Each number is 500 + 25 x the weight over its row's rms, rounded and kept within 0 to 999. Layers, rows and columns count from 0. Numbers have three digits each. The size before them is the row's rms in percent of the matrix's.

# v: layer 4 attention value, 128x128, rms 0.117, rows 36-71, columns 64-127
# o: layer 4 attention output (transposed), 128x128, rms 0.107, rows 36-71, columns 64-127
# q: layer 4 attention query, 128x128, rms 0.0861, rows 64-127, columns 64-127
# k: layer 4 attention key, 128x128, rms 0.0888, rows 64-127, columns 64-127
v36 084:488521512473517528491481515506472472493478495531530547525478478509469491483527524529547516518522531486504508465514562490508536470514483499547527509472487539502493462515480486526499513503456495
o36 084:547487486503472513520506492480520505507491510491507525503472495488481509487499463492481483468498517532468479494467511504469511475519508520529473516468434522551483476502477529503494486500521505
v37 089:522515518462483496511536518518513490505476496471543484477456515511523471464509534488477545510458461507511527488461534483505499493547489523475497501517464479521489509462456504454517488485505537
o37 088:476491535494449479484431502493515521497491505539456524496511512518518519514497528495510532520498471505499458464526485475489510486519503506497464462509438497492515490453495500470519479505489536
v38 086:493548503524539472516505532486471497450500552531481484475526487501527534473540476488506516495527556507515487499466513513481480488500483501450493490473514484499510492509545482555516468475501531
o38 084:492501464521533492495534517450491496507503517495482529513518506553493527525519503530445493507505516452554489509492449469498495503487498491514514558482470514465510548490485481544472502482573511
v39 095:487485535487509467459491468496529586471462522555452507525489487479503480512486486493492491483504522499498458521515541482495483545484502488545523494505542509465510533490468522516485535540525528
o39 094:533520476458512453508497493507458535481544517535546543484514489520516495495518511529521462480494504481472480484511544488511491542504474470519510468537538487489482480484534535474470478505451479
v40 098:484432520515505503498502487507510529462488479493466517485465498506493483502495469524519464512528472500499512472510407469519492485485488515495464500516493501517518495500532475475526489442507529
o40 097:501496450514548494505484520491482481496498536480517501481517493450529508493518517522531502548495470447528508521485515532553514527457461519457474527497496487564471505515507486507511506457470513
v41 086:496515507490502532463489411490504502501509488504495526475484512507525521534476495469467468527506513513469514490497534477510495498501496476515474484468512470518503456532492488480563466478517537
o41 088:510528446536512520495477522531484506481521546472441499478504501515522477524470526519521526535501512530516540501526495506464518509529495447489529530564503503547491503527496560496476494494523507
v42 087:501508487497537500491517465478481463481457485495475539504500477507484483479505505499497531508502483527492503529499500547516519541501480527454451447481501540505504497518508495458490519495469528
o42 082:465562543517486458503550491517512507522489515495478566517484507510513456481509531455529519492478464493479527505506523474516477455507528499546511520508499473485481489446482476495499485523522501
v43 087:474515551546527457450498476501524440480491481491489498506492531540491483487543540501499527471540472505481510470467467477441530543511507498510505512486466505469530470477473488445546493478523500
o43 088:465497472488463469524535498483522480477516485508476506501504491508544517528513502467513543516485494503510486475476495441480506493501484493515457519480503466546474474508457528474494425513497530
v44 096:554485494501552499548505548539468466543509509511519499526517477528533520510481557515509492464469487478504482490477533507489489522490541515507522543488498537526475489515510505509497533478470504
o44 091:487483470534490493463512481490504505449523459512517516485492564482476574507520474519525500486539518502473506471461515495504537484499507524474486481519482522442521510510534476459492495459529511
v45 095:444527514493510478519496477555488512511542473498544493475491535474530546524519512487460492480473491503529494481498485491519522529490509510527485512478503514514527494465459520533480458516483516
o45 089:516484466565482467494490532496511539494493478494506515486478486476489535503494506480537484468504500532526509530513492506490442516488469520520533476520537519479489533465517503492472502460472498
v46 088:483526461529484522508482537488516494517498468486507532513494542515490454495504505465442510476569490467535525459523465474579474510520532505495484510487491500475489513477519483501497514498509517
o46 085:499458493540551456474520512497543521500479557490520504502489488496494540503462460522523528502508528488548445497501475495505501526487509461451482453512475497527486475481457514463513470537515508
v47 087:476500504504477506487534500508538481527496521471563534491480550487504490464494532543509540495485489530491473545481497519548479443528463487473492511505475513516525492516458523491512486496467517
o47 085:494516494526523506484512453492546491503489501522468499507497485467473521487453508490544514495542452464563492523499519504492539466501520515490561480509450522477475483476515486458467458501495514
v48 086:477535524466567486504489482512521522477560482468508522495536485532525521486466489524529468502518499498517530482517472513508482506495489478512464441495534459523509510517517492491485487519491484
o48 081:506523468473492506493528547486445511508477478475459502493482485477468480517487507515491501467497505507506492478514519530545492506521486508525479515486452519535457467492511453559516440534512501
v49 089:501460494502513519496493507481515491470463517478476524496493526473459475504471532477482493485463509494552489483508497515473540507470492452528467538509523514528486494478543497492478528451512518
o49 087:485506500489536489531507517534515495531475472488547524492488513502515496465481474474481516526460515475493484511481514493533464500535471492540496519448472500553483503493492526486540520469467461
v50 079:501514493485477494498520540518513455576471485464530470496468508469481514492503550536473498470507468506453519451475474503546471513468490516499488475521507477504476514505541581521497487485491477
o50 076:448467509509512504493531498533515489490498523515521488507471508523480499489470469454465511481512506486522511493502473534510487428519513513485523503503490486514518461456512455459516475496469467
v51 089:490501480493497490478470480482467503502477524526472526473452525533478518542574459496548502531499556456495526518530506513537500466488468534476496519480446487506487488508496492476478519496499494
o51 089:545519503477554494492498501485501527545518543509505517494480526533540487521489516488528495511509511480517551505485486502514537495516488497549500476513535487502520508485490499494525493521518485
v52 094:472528490503499507473509505461499473455477510498509486483510466451476464473508543522519556518512505457495523482524453467493485510502515518507481459496543487499493511505493471483480523539518503
o52 089:523509489513521485445519453496465511513522494518514515454518480520516519508516509456508480505488496495495487456542495475492468498510468523486541469434485523540483496501478483519461438483480487
v53 087:527501451475498526508522522527532467538498507522553502513507508489486510513522495499516548487559492533451436486527524518471509493506504538456526544494515477506521506460532504517521474486478497
o53 086:531503540488502541484522495477534483490467479516496529515516551510449509512499469481510467544532507465535530476465485506509520474498502478483524485563522466487526489527460513515509501527558512
v54 081:451525469495483463481533518475521512545463492475528549514566495466509497480517496510476500507533511496488494494519500473499495488488537503504517512505489498535489519473522510497529494472518550
o54 082:510523538520498486454476499428464523492474521527472512513455477521495510551529464488487482520481492521538502534510489491518550493483509489481558501510525520546484510505482486441534476502462524
v55 085:481530499491488491534495494499470540510454533540506480523497484476478497494493477494446519493489507535451500487506460523512534503466493480518508517537508502502470482504449522483525461501451478
o55 082:513470524546490532484500509521458484545530527562542487513511506504532502490491500462512477501495531466480517486488493520484525502520476491500528482494491503517512470537528523487490467491501531
v56 090:510479477475541544537511533505480486555525547489474500513507479471482471523481497496524463476473508531529492481459506507455488511526490505472507500511489510464472497484479483495455535460509540
o56 087:473491530528492450491518475480477478506486488541503539493495501532486504463499519523522512539481515483480527503551492534525473464478506561494496536539516518504525530499523489470492503489488510
v57 087:477453517529503455439557504505483504483533535488486490495482498520493543493475509524532491522495468505486508503442492495548541509499497480516508532511539510473515467487511502483493523539496505
o57 082:487477494538498500526558509527516495492531530474503462478448515481505534475532519531515518478480477487528486420477530509515537511492458517555494478479503494526511510495493514499485490499509495
v58 090:484489497499525462502495463440584504512469490470483488484496521514503462484456518477511503513457530499501468470499476524466517456509461490542506479492489500524461495538517506532514481558518498
o58 088:497508486469493485481507501493492495541476488453482498499481515516481485530474472501510524495423459532486534494481502467491549529538531557521524502516444531538523506540527518502508470495478513
v59 093:567460485441550525494511536496500498548523488464478493502509469492558459485448475505513539511509493496443526494508533455461518455511500513535510528482496508486495478490493516504480483476516509
o59 090:478472530464467501487476525520481471500445473499484513537561505490491511502491498538490492520491483509444536506497512512506551478469485526481484485513466473492491486511486505496491480494472503
v60 086:492472496494491485513512539525499517497505526426512468529497487505499477480533536466482463451480504497487554500497542500503533488521511486495526450502560519506485516468510556475512498498485543
o60 086:474475528478503473484480456485460473484519514502472489479523458470530539464476465504477523491538512491492446472496504536490496463494497488478515502535481481473484528537536490507509486488442516
v61 083:485486518527496518473469498503510502483502503524526479501485455502551519515486514496452487487506513484458509486471498496487541489543513529446463512516510480476472482490503534458489543519481505
o61 083:498500492508505465501447531522506467539523536500510514457510562508510476456507465503500535498527486516479527509501464485496503476509467486506477514463519492533497490482490513516457485510545529
v62 086:515501479538502496526496537493518496545494486457481500452517530519463555481511484444491508519502482481490526463513516501505494527501519495467489466496518495479531483558507496499509491516515477
o62 084:471502551510495487535558467472557472493514529495501475535520501511472524523488528518516487521502491504511530494484517457469461500485476458450495495517510502499455504487504473509536461492483489
v63 098:513484488544499540444499508485476471472462552501508497496480508515488512503472531515476518515495508496557502471475464482504486505450561486533503506516489509527466502502503476462471475513501492
o63 094:491482479483495552509508476513476501469544584508526497500458491500528486481499484496465510498478516492444466488494495446483486515481529540469524474481463487499445568504488501505539537513511487
q64 106:513508513498458506508478493536498494506506487472459497476511492464497488532509522519511536494474472518532484496468523548490483503457514518496533487444463490504473519527507497535549492522556498
k64 068:489529503504528468543497515505547515535499499498481538484565493592528525470483484483490504533517531497488518518508495527517464510480502511534474534555495507502508555524538480542518509495504503
q65 107:477470534514470516462488484480517498488503494477485482513498514514525524501492488468463461509512512464482494500510445479510514538500447505478456548507495477458518483489495492494462563485518478
k65 094:485541496478524481523522518502501499519539521533511540512526498519518489479507493464511482520507508487456509465515488448532486537472464452502498511545548493500508544481504505506527495527484502
q66 095:529486544453518526527482504516443492534506420519463476448542495494488478529471504543499489514453488508482527529523517554521476488512477507491538495489469469513492525513494499494492509511494470
k66 098:516485451468455494488518500509492501484519467509482510461511498520498529463568504497504472500516468494554499504487504493506481491517552529489512479476475529494513503535492548483500499532527517
q67 090:523503498520510554500492468518465491455490477512500488489499512474470477471544539501529494481464475513522463520500494537502511497512494509455482473505492542510468506502513517441506507517510436
k67 098:529501449472502522490471513514498494539446514484456512497488496470526490509511519505532527494473510525523474501468562491440454491498496493488488511498448485475522484542513521463492499530510496
q68 088:521507485503516479473472554514485502480526494521541509481503486488494551515463508481493441515480516516490490495531516466492460499526490500540495508504568519514517510478479466492519499515469503
k68 085:532468518479482482459546517489496506490546488481521491546508503497511492535537481496505506461528556493478508507456453501518525554522480498478526511514522502522451484455480480479468479502515495
q69 085:475501529477504476503538505504522514433456488482433486486531539516494458523547508503526494479512504513464463480475514499490484508493528519512513479499476471510480500498498466487508540479478535
k69 082:512495453529520501525454483507526510483498462487513482496475464459468479506496514528486478455477481496521491484507545528533470535470509536499538520463466516514541471500514526516502490485512497
q70 084:519498469456531504459526459498549533519496526498508505520533510495513501547555496489487488535492507506497476513535495461511495510466517511508525516488533520508510487522487473465500464482496501
k70 086:482507510527515463476501517472476515480506493474501512503478472497467464480485491518459479459499506509541502490481520502502548504478477493506505480548477495525458500480491475535473493510467482
q71 100:513501532506504497472535497529495503523490479493508507506466499500500523530459510533540494515503495503485511459481477526520498506471514522546518546450462495530485497504527494522509484491543502
k71 093:541465472497457502506472510473457503491517496482513493513520499531465542510529485519491548492495470501523514511463498515490448478480540548530506510476496510511457497485495525482489491507453480
q72 085:511519554477445501478521511492519532512529496546514495507492516524449530547508492498499502474507494482493484475481527524483519506494524543484502530482490542521522502512459471491532525510470467
k72 091:477497455533483511482499517490517485501505440483492477492501494509520510528500507483490541515499515536492509487535520504491464426472486477473528562512517492453503484516485532475461512544495520
q73 088:505515490469483514524456524529504526516483441496500488479499424491507491457517495521459494515488502484511496545496528507522474478481528508521534533474481496521470492479468506474520491470545488
k73 095:522485509471465474490530473549489499498471472480498507506513547469485501509485512502533499509467498567526503521496533516483515467523538541485538488471464491540509493494502487450503472531509508
q74 092:478517505492497525487514466469456484510540470500497536508512463480497520479515520443466461518484535474509494470493481445528457457492486497555514506507532528521516547485490558466493506498520506
k74 090:490465495530516476475463495531443502495517524487485500488492481506489516488483508549514466499491515527497496522495482485475480494506540523423476498513501525498479516506432484515488537471523500
q75 098:484512503586449514471503485477481470525478517517467446552515526466537515490486507507503509537507511520500524536529474488508487535516517484515503480539523489483547498461533486542494514498493489
k75 092:510463469521514484504488517453540558453460465548514485500513505527490463494485471491504485496471495491505481506483477479515505483531444458521509506490543482503522478508486461511508486445443507
q76 098:541489516520504486502549522499452522498463522513537530503489462522561586524482500513470514524501488478513521498493547493515485511475488479512503477520532534512465461497515520450482466524458441
k76 099:458501512469499476521476469501546501531471502500520504511488486514506478486534491498496510528501538500488512487492482497446505539541482522552511522543456485523541494506501474517455487480506468
q77 092:477474581490502483480460510489496515468502550532478477522444480488519525500501496530510486522502493517479521479516515498489538522491479493425490559493494523538483485499534499516504523511520510
k77 089:504457479487534487487501518467460471504509480561494494521495480495489511474540454482475509496519474457470502465520502478507462516483509466512532455504521491532503529451470514521481480491487507
q78 087:563487516532497467458532507500521498502496503470464511496537498502467522535509487507515513551498534503536501532489522530503467464432478524471494455460508508481507489490460502530490510503484475
k78 086:463539511525540511461485508485474466515494483552524466486486495502502461530505478516461454520504482471480512466512479514509529541528452508467527518552479491457504528480521484498468497516462460
q79 095:477497510556516532471504538511486458463461487514503489502536496479450519472489510505486450539489506503504463445496520489503535487482517485475511494508497488472514461555480528550507505500499483
k79 099:503510426514500498485459509515504526503452479539492434520514486540485492482506510497538496468468500507523548503502526515508498460469506446486490463462514484462533522490498496479518486460533550
q80 093:488510500525524477515484508462546507530528459495487518493515512532467473450470491458512427504519515522463487474482496439495498527576502499539481475522488509555483476492483536518525499470456500
k80 099:472526509467481480509506474458502515492480521500511500529501463451512477523495503487478462488531506448481511515548516443492481470472512510440519501534547478451469499515511497527458508468493502
q81 086:483488508529539521544531454526486478545520525498502501515528485503508479559503501513509463475528514480505501478526515533477507485494455470485516515522486520500502448474471526466509516541523496
k81 101:473516506526484465484520539511508495538497552517507514508467459530508512489483503476458534522496515505456514487503495505502501529530479492521472532524540498511516534500480492509484465493477456
q82 098:525534488470513504476501551526564496514478516461456491543471518541514520523502521481491533497511521466507489491486515493478495522493501483506511479490505493471482524504491533456509472575500505
k82 080:512567454484500537525475494495490509448532499519535500527447521505504521498444465509517519488520497557481487526477517483477500459502461493510503548505492524496502507539487496515469530514542510
q83 098:478452482521522475484498498478515486482539514514472503466503529496538515472533483495490476514502535485471453475496538478476538501473462521515495501525475552493507519502494500498469484522536540
k83 096:516526501485506510483484539520529513519482508471479466510524460453530512474496521520551507487488498542559502527503488540509462480508496506507527489484525506515521516503456451480488459525502511
q84 097:473527514497490506536494534455500515462508520481548491553516485500545528457504495472465465486477497478511514529510489522545489536458518508534520517513515479474489505488499501533486462465479510
k84 101:470512461475509510465495504469468484493511513530485502498537515507472469498476513493503503524481539468501482447511544481516530492513438491503487501510531557539495456471458476469459523544502505
q85 099:472548507502526466499513511449538512472458517523566507485512515534492531491495469492498518506537449465478486504499465492517529509515459500513466512505553505492520483515512501478496494507506449
k85 091:503502480536477557533476485501489513518501439519465503490512493459483493570515542531490483474484516519523516500489512484518509511508527436489546507477474487532512494495486522497504521526480505
q86 095:501506551495501542483537479492503475525475538503505510539505490501530470529503511448494517499490508513474497483490513497457515515536498494466525536495507490486473497508504474522495530520523474
k86 093:488497475491456493568475478494466520451461502495467459469461496479511507446535511519464494506490494532513464544513509553515503474493512494507525541496515519516544513491489542516515485520491522
q87 095:466454547525498513528457479499484484513519511526484490486529505486536458486504501552516489497467482497544483482498526519505511488485483510511526505461521494488505503525545512519543530544505490
k87 096:496497485511543516543498518523502515481524457524499486476523483506473522481487508486478470497484535439470529479511486494531454550511461468489471496537540495481508496503466456525509497481490472
q88 095:499464503497465497515520490500555494515447513537474536463512477479465514487508499537477493549475482485514470471505502505549490563511465465465497491472489466453484537510520528500475512511533499
k88 091:486559496460568500468503511490467561537474498504512490555519469518516524493488494543490502454514471490506533507553473477482504483508525520507498478531487468460504486540491497480548526509461487
q89 095:454494447524503546521468547514485490477488483519459502508509483452482491515493501480567523512502463520507450523535506502482469487512499495511536504454496509512483521489504539494526482552496497
k89 100:521516488494498484507541496503489547473506545496522515503503488538527477480507465506455523503504537501503511477522482445527482500519526506492469518540536488518478518498473514557500524473459506
q90 095:508495557463534514507506502518520513501520495476463500533540531490533518513472527499524496482459512522531510492488481499511501506535515515499510535458481537540470477483493473474474464523506478
k90 090:506539467515565505500520501495517485513493497480524508483437505505523503495474493491476468533546523489477537502530532534524540491536518524520510509529487510515532503509482481552456500522501499
q91 104:585548457492448493495506484502499488483540506508490464467538449516513487469509477529494504528504473503499492481504488500545512526543480517475480489503504509509513543518494505536438529498489546
k91 094:477515511527522520517498483504508498520545469485524560533522486501504500485533512494479466446464511477528512469490486501484493450449535482497516475483479493552474480492490505506498491479483506
q92 105:475466477496537490501461529497473496513490571484543504472517520469526531520472501512506424497508536501502491462529501506533554527499477518494479496473509476488463491518471501504508513500461558
k92 109:510514487493469524492486488559514495546492498485511492472516474488490495498533530493509539516467476520509488519471517531477486502451504533518483461473518490493459508545509529507541507484518490
q93 091:482473553521533509520495501507479505483518522523490503474504484510520509503541449495507511494487515466519475452509511469530488530532457484517506477519479497490506502488536464489459484517527494
k93 096:484493464449496525492468500541513510473465473480522501476466479537472516486509487532499510478476487479519501508505518542491515479466522538499510502453445516507515470477478508488553472488527516
q94 084:473526481489510467539504472545505497489500496474512477524503478532512469511512506478497553531485464525506447491535488488488471499480502484511542490503521543491556505483467532515541470487456457
k94 085:510480506497488498501516521498475495505482525500540558511535493535527509494478473518489442512509545441458506529495494436520518511533485494523490556551515513544498519488521467474469507514495512
q95 097:509513522471524478473491511481547483512484487511512503476516472488533510477493501509511518509523499533513489550484475463521542540533455488495484492494487536488543507464475471459481503498507519
k95 103:460520477486482528485478531537509479490530454465495534484519490441478494487546498513473496490464513497545495534480506522488472480525520515487573478504461509486496511519497498461504515532476494
q96 101:514478491475494496501496514530502482507485505465454489491476498466486469510511537528517528502486495517513467509447519537481480489468508514477518476456482485521484502511468511508547507507529501
k96 161:508498501470451510488488495517505486514465493488456488495492498475489497507543563508522503474453478519540503522461516534482494479470519509491561477451487490492494501524498501494544514513543503
q97 073:510475518514525488476462566510483495471469507502478502511509493507491475545482524505534493524477547507482492502453466509498475510490502432434498526527531510477491494511462511510507559473493503
k97 095:514515460488508502490508507458485519520530488521526502539471504496515492523512523456472514499535498480471482443496455436492510554540460485493481496519531479504522489483512489518465464494474479
q98 076:515523487515506531463499481485509503479560501502544496459528525501483489515504487517498477510489524495492549485537488494496506527517475475508501510489514509487512457499483534516477477511524502
k98 085:531483476495576477534467466454508493507529503547496456485506495512520491503487508473511545533513526518491469500493504531463529492512486507498472510515517483490485524500507545441534503538459505
q99 089:535491493527482517466491507482451498496482516499535511493537497497525511457492511519524538478511532499468504509490470509506510490518501499497521505474536529542516487513462506520501465510498540
k99 087:539446496501522495542513495524541499486554501494505477482477507512522520482497484518517512545537469499499519509494507506546503494521490481504465490543541499538505523472507469488460493512493501
q100 100:503476468499543504471490507519508503502467508517448528485474469502509484513502508505551541556476469482495491514502459543481458500502521454478509458473495501468551468572481495444451510525500503
k100 092:510493479473474490537460540512463485501485481464551518439491502516480508511480513478541512470471502536506482549478490530536504469454529516495530462509508489491457530476536494506570509513518482
q101 090:514522489518443520488526526518530473480514487456520495477506477493489465547512477565510525492452495480525465497494527522493466533527460498516489464486526491469490483528516518472545530521504506
k101 089:498522541496461514530477531469516489498452476495511477489513483504525529492521494502505505521508542500490469491491535498488464414427484509512503505481480508507520504479493510476538522503467539
q102 097:520495485480482508489557503479490465484507510466465508523500534459556536462522512481476541537471480486515524561494502538495530502484508513473528484476499523502548447482457495452531507482492500
k102 094:487532524509469540490483517528527518508476470458462502455512536494491485505512539479520527505443479545509487494472524524484515513512505476519550465528488489488476501554524513514485545519507549
q103 088:529530524532498518507496503473536531464469455501494492505452509507498518513501483485490484529484512467509488510510474516468527479497467472535502462527523486499482487472517511501540457513487505
k103 090:474507492500494512506506519465515509522524539545511457509538447492504495488466484486478502495555499459450475496509487481504518502540480498489466518517506485436497462485498470492474510498492509
q104 087:488495510491520527521502539487486520514537485479501512485496464474474510460499492478465493481529489471527519502535464495534510527536518516497482530500487504493496482501506471504522511416496481
k104 097:494486497465465509464520523479492554504531486502488522502482513537514546458500500511510475496478518513502509510509477457482505523526494511475510510505528503532511482479520505475461512468440499
q105 089:499529507484475498481425481489497503518512464508465493498493479448518539473490510489513508505504508471462484473529507519507451476479540539510453490509485541501472495502487492528485506518511528
k105 080:481492488488472513541493531490554500496518537547493508456501509496525478504452482464474476535462520560490486488510486475527484476500466499531474514507486490500495492496473472521496526506489467
q106 085:541485492479525470495517490499520520507490514516524495503492503466524490502487483498519475490506479532530477418484485510468443451533522459497524479524494509482461517487507508492510526458523513
k106 088:484472478535487527511456486498458542498482549539530482500508474513496520476510510537471554481515502507531527505521475498524509516501495502517499501492471485490531489499535519470541530481562516
q107 085:560500499492537485508498492514450545509491494518508521518492452505496510541477500451487474537471512501518538501512476469566506503509502533445500476513529518497468497467494492479439492482481494
k107 090:491483497533548553463477489521507475512456485479490484461483520494478479490485489466517430441516483533511514487484509495481521509514495525492504452469433503492516504508517532564525521510543501
q108 088:474519486481460500526485500513499469502536485496484542488498540506505515493510519502465486564486450511491514534465505469506474513480524496486450544487481506519509470484487494494524512468511538
k108 089:489481507434520464496502494503498518498462465496502497477513501535514509484522488504533512520451510491497489471485520485511471517476552546508536492508489538470483511495464488477512564511499557
q109 091:495484470495481512492534463530481501518522455540489535496509506503519479476496524449491534496464513522473505479505518510502465463507537474508501490488516473501502510497552491482499527486422491
k109 078:492516515516546481467518494533503549506504520439483467466503535539497484498509494524451518488519514527517476514503531484507490468514505504474501512453481499446534495504524511541518522511545474
q110 099:494493467473475511486473513486474526466527491552492496491486532493517470455518473503489479525515534486491501509512445480492538505499496479514509485542492502440531488482498492453459524505511549
k110 105:484498487507514480490526504521522496499514524533547492533514485506501543495468542480475491521531518504494486509504483492528509510556467467480496544536542464492505510480532510525502518501480479
q111 088:497495487443463467512508532497475541499537510510555531531520522495462527520481505497522500495481525503501539506514518492478447516514539516518527461495532489477477526550502483439507500498507510
k111 086:506516524467461513486517508486488504500474505462491469481499512551496541502548514524444520486539530520517515502473487496494500435506507538487517458516522528460495505487507493510496518505464487
q112 096:509535497485501504511477502483510489495557483471497520506557476536514491526514503442474463479488492492506539521494497557499446494514490507474539501491547472509511528486505463505526486529491521
k112 100:459501548489461528510511489490518507497471523493525523499480533489525501522494482527504492497446505451499453467458514483512528526451536504469491506531477458474465500550496514479504487482519456
q113 094:453548499472535519482506493506499490495465519487531491526489504544500500521501487461442467510473507496442540450472489496543517531511474474499485547525489499524507500524483478480495534482483516
k113 078:518531527513513500496466501505536461470495476502487501505491535533521486485490488465468544495538507457458522517473494435478503504491492487479485550500501457513535520538535498494500518506494503
q114 084:510519476542506492483510519480533487494535503502522493494461487469498513554483545473490535514482454536525471502489526501473501532500504498497495491494497530483490523511523508468482500520508503
k114 104:493503472510520482522492487483511530463537493506478535513481494526470504459520431513476489520516516497480476508517482492502486527524452474475476535529535488519497513495500487501441529471499500
q115 103:494528504492517517501538504481471515499505520453533458509457474435481455509529468498520531514445508507513500510497521492569511489501528492527481534456470478492454486503492544489516490453484509
k115 090:470480495522499509473462481531526486520469473465467504544499501503485500500513527512500522528490492474495447479517534496483480489457468524426500451466510493524485491501515519479531482471524495
q116 102:468509474509524469494498498449524510487541493517536481527480486516517543545464525482488454478521458516476504465515512515535476529547487535522480491531514519526523501474486471524493471440494492
k116 116:552466514491463529526491503492494521510456492487465504501464520479486492496541521507568482484477503538519492525508500514492504475484532553502544505485459495489485522521495507483537552499567512
q117 094:491545541541499504497495480473521524522547487522517494488522468465495459501471491491459470481541512545469495506553466511514514535494454472525514519550512522471495470492488516512503515540482455
k117 127:525453483486464490484532501531470478496479515476495479495482504498470534517533525493504515496446466499504506493490527528513447438503534527504536493456488514496487515513502496476519505536549515
q118 093:513490479523497515520493537497505501539524455530528492498531508514520479515522527495498490513512540528482549506535503466537501510444517532495445501480507477508497449502459504484489507507520493
k118 087:488485473461442513480488502514512496539495491469497507495482536495534521524498473454484487518462503507509524519474538509503506489493483505490511468489450544531502517497485463523485516524478528
q119 095:523497504493458493515467475503549494470523500509521560496526526462510475438511507517482485491494504492455475483516493497492460531534533510513505498512513504502514520517512517534528561493532494
k119 090:514515569483491513505538481506437480499530502523472467516503507539487493481431488529471522449492545497502526473526504477532500444501520467459462501534518517482477495489491511502515542530519474
q120 089:490494527472480503548500484515494504505528500465538500520486555489455497499466483484481494487491501498517462457487466511530513416515473501474557511496502496509524539500475493463503522539487474
k120 084:515514464539530504507580518525501490502499548491470520475509442504545545458485514507506501495487519516516552545457475472506546492487504497486477488483508503462530452488523486496462519494492486
q121 091:492564505522475489513468502551484505532499493477516482496510480502495501522510564521478463469462486500518515479511487523496519503462516486495545421471510532467495489515522511492525443476471515
k121 093:484471499477547504466528492478539526487506514522508508519466472517505478481516496438470506504499518498467500489513514445531509472519445513525455541539524488547485516490533440517491496496516465
q122 090:503504500542506477468492507509494498512558507472495521512530498482480527483500483469487450508491513499505519488513463495505512498484510461486491566512516506478510488484482541497440520508469501
k122 117:517529500485474504493460513520480479501430514477490498483487525523493511529508522520497508464466480549536513521451535535494480473454512522507520461454472525500503517520500489514514521496510501
q123 091:502488516490529521496504515511506527512498457496534544466536515508495506549479501504504503461440526495570520530546466503482540530511461492496494533507472478518515509505515513539488446483486475
k123 095:503518511491493537506474503499504511503510481471460482494490505494462530483549533543513536503473446506501481516495513523511504529523513524514485506453470475535495446503494493510497545506523507
q124 091:497504504522477514508525522466469552520486490491466537524524481492502512503543474522469465495461472550495478493509529504555511467511512515509493474444482505470506504470482476483484480504509523
k124 081:463515506506488491492460485517518526504518523483493494520446523507488510484522517455514508491479531468547519526466495521493472462506546482525467486559485488474463518465536488515526468532510491
q125 097:479472544540472458457518532525491531502539460499518513528488495501514511509518517506504534505524462462455502481481536519514519484486540481521516484543487508486487497451484498523505500544514533
k125 085:490520503479491511508456496480547470470498520490539445545498518497485498520444482486504490547485505541473525484472446429470424502486508458497455532504508523486535509470545479469490514517451492
q126 101:552529526494490486486489474509507486525474519513480485492467494500496535528446469562511517448523487468498457533488496483491503455503530504483511540507489506512481535479456478499515495519476453
k126 095:457500492497539545537514547488483549493546491516502486514505473496519512505468531514504497523518495511466554447495464545518516516486465515551499554493496497513542513513523506500474485509515526
q127 106:485493451511455484467513517502520506455489504506506533543483529510496516515473485503513464485464532475496518539515509486531525484476500474454525495515533557499564533523508518503476491505512491
k127 091:539498503481472516499493542482514467513515490491509486506503481452522521466482529492472504524462463512491509505454485554492553501482493508492488497510503474443460460495480503528515500469527536
v64 106:487509488506478492486502527505515480503494499515486537486545499508504531565508444521448486529499528516486532465455487505502533513509476492490514455498489504478459467494547516491517488418492485
o64 106:468475506516490509530500491517505507546458484505524499523485481519506492508491479490508512541504538480513472494464452517518491551507494446556508505484454454509522521478488531535569497506551529
v65 103:567436533481487525510510479504536542544484469509486472482528502487509495548478465490471477504515503536505512547500477486507535468508478489529504510484470499480465497506552483526525465491497451
o65 104:524514478479498527552525523513486499500523499441506495511502466529461475503484511499494524510495503466540538517460488512489480515535470482538506534505482511532533499520461505514522491497487474
v66 114:527466496564512493477499521488489483491477538497509532504519480525503505490474439513479510521480450543473501505505495550496526485491483532527452522471498515537528470548528498504518501523507448
o66 120:472518532487501524518548553552505507465477479467526472511484476522503513513527516503519490543479503514520516543495529490540522532488471512541497508468528486516529499529507525492489502485506491
v67 116:462494494495506488513455533532505551512482508463479524505511469530526484510480496502491514479503458521477520545488469523490529470495479461497496494538494501508520510512430497496492482504505530
o67 121:518518501512521477521488528482498507471483503460483466513503480482479450478485482465578521478501460483482503558480497527512478492489458506487473504528526498548457467505524461490513484478450519
v68 104:490490520499519530483520536456478474538528528518518496468464519494499480516493494474480526551510498516467463504507496472459512498507503483449529524486506445494515536514490506494468522522505500
o68 107:484500546519507554524497483447473474502504516495520468513510493484498509513488527492521506516507504553487432451534507507503533512497469502475546512487473499458508490486476482555503551515493512
v69 114:503545488509448511452480518472505520498527515515488523479460479538498480485470548506513537481527485501538478528471531496493509546475551510483524462492533489548527493505461503488466506535488511
o69 113:523474525490523506477531467468511505507519549517516487500504500487516529507496503541476478457533428526514479484541519445501515481472508489447496522489509497495458516498496533506513491530478475
v70 121:473530484501516492463449524508520475479532489513497515505496528544562540459496499533504496481477449491490514481486479479489515495528497514518514463526538483481502510491467531475503503472529469
o70 120:470476533511512470479480488524526506499478460487457504471509470477500505481503490481491518463509477508517486492502488492487463492503505501544515506480482451497440502419484497476506478488489475
v71 094:471477478495449493475477538467507508469486498466524466477519545517482498511495507473478422496501484496488481477487485455477534524498507540527443480524535503459485520502496504501528503502475494
o71 095:497485517490495496506512487518501469493528536483492477511534485499520530517508427455486522517503493534508516484496510509499529476520431499523540491474445483497487519488523545506498534489476523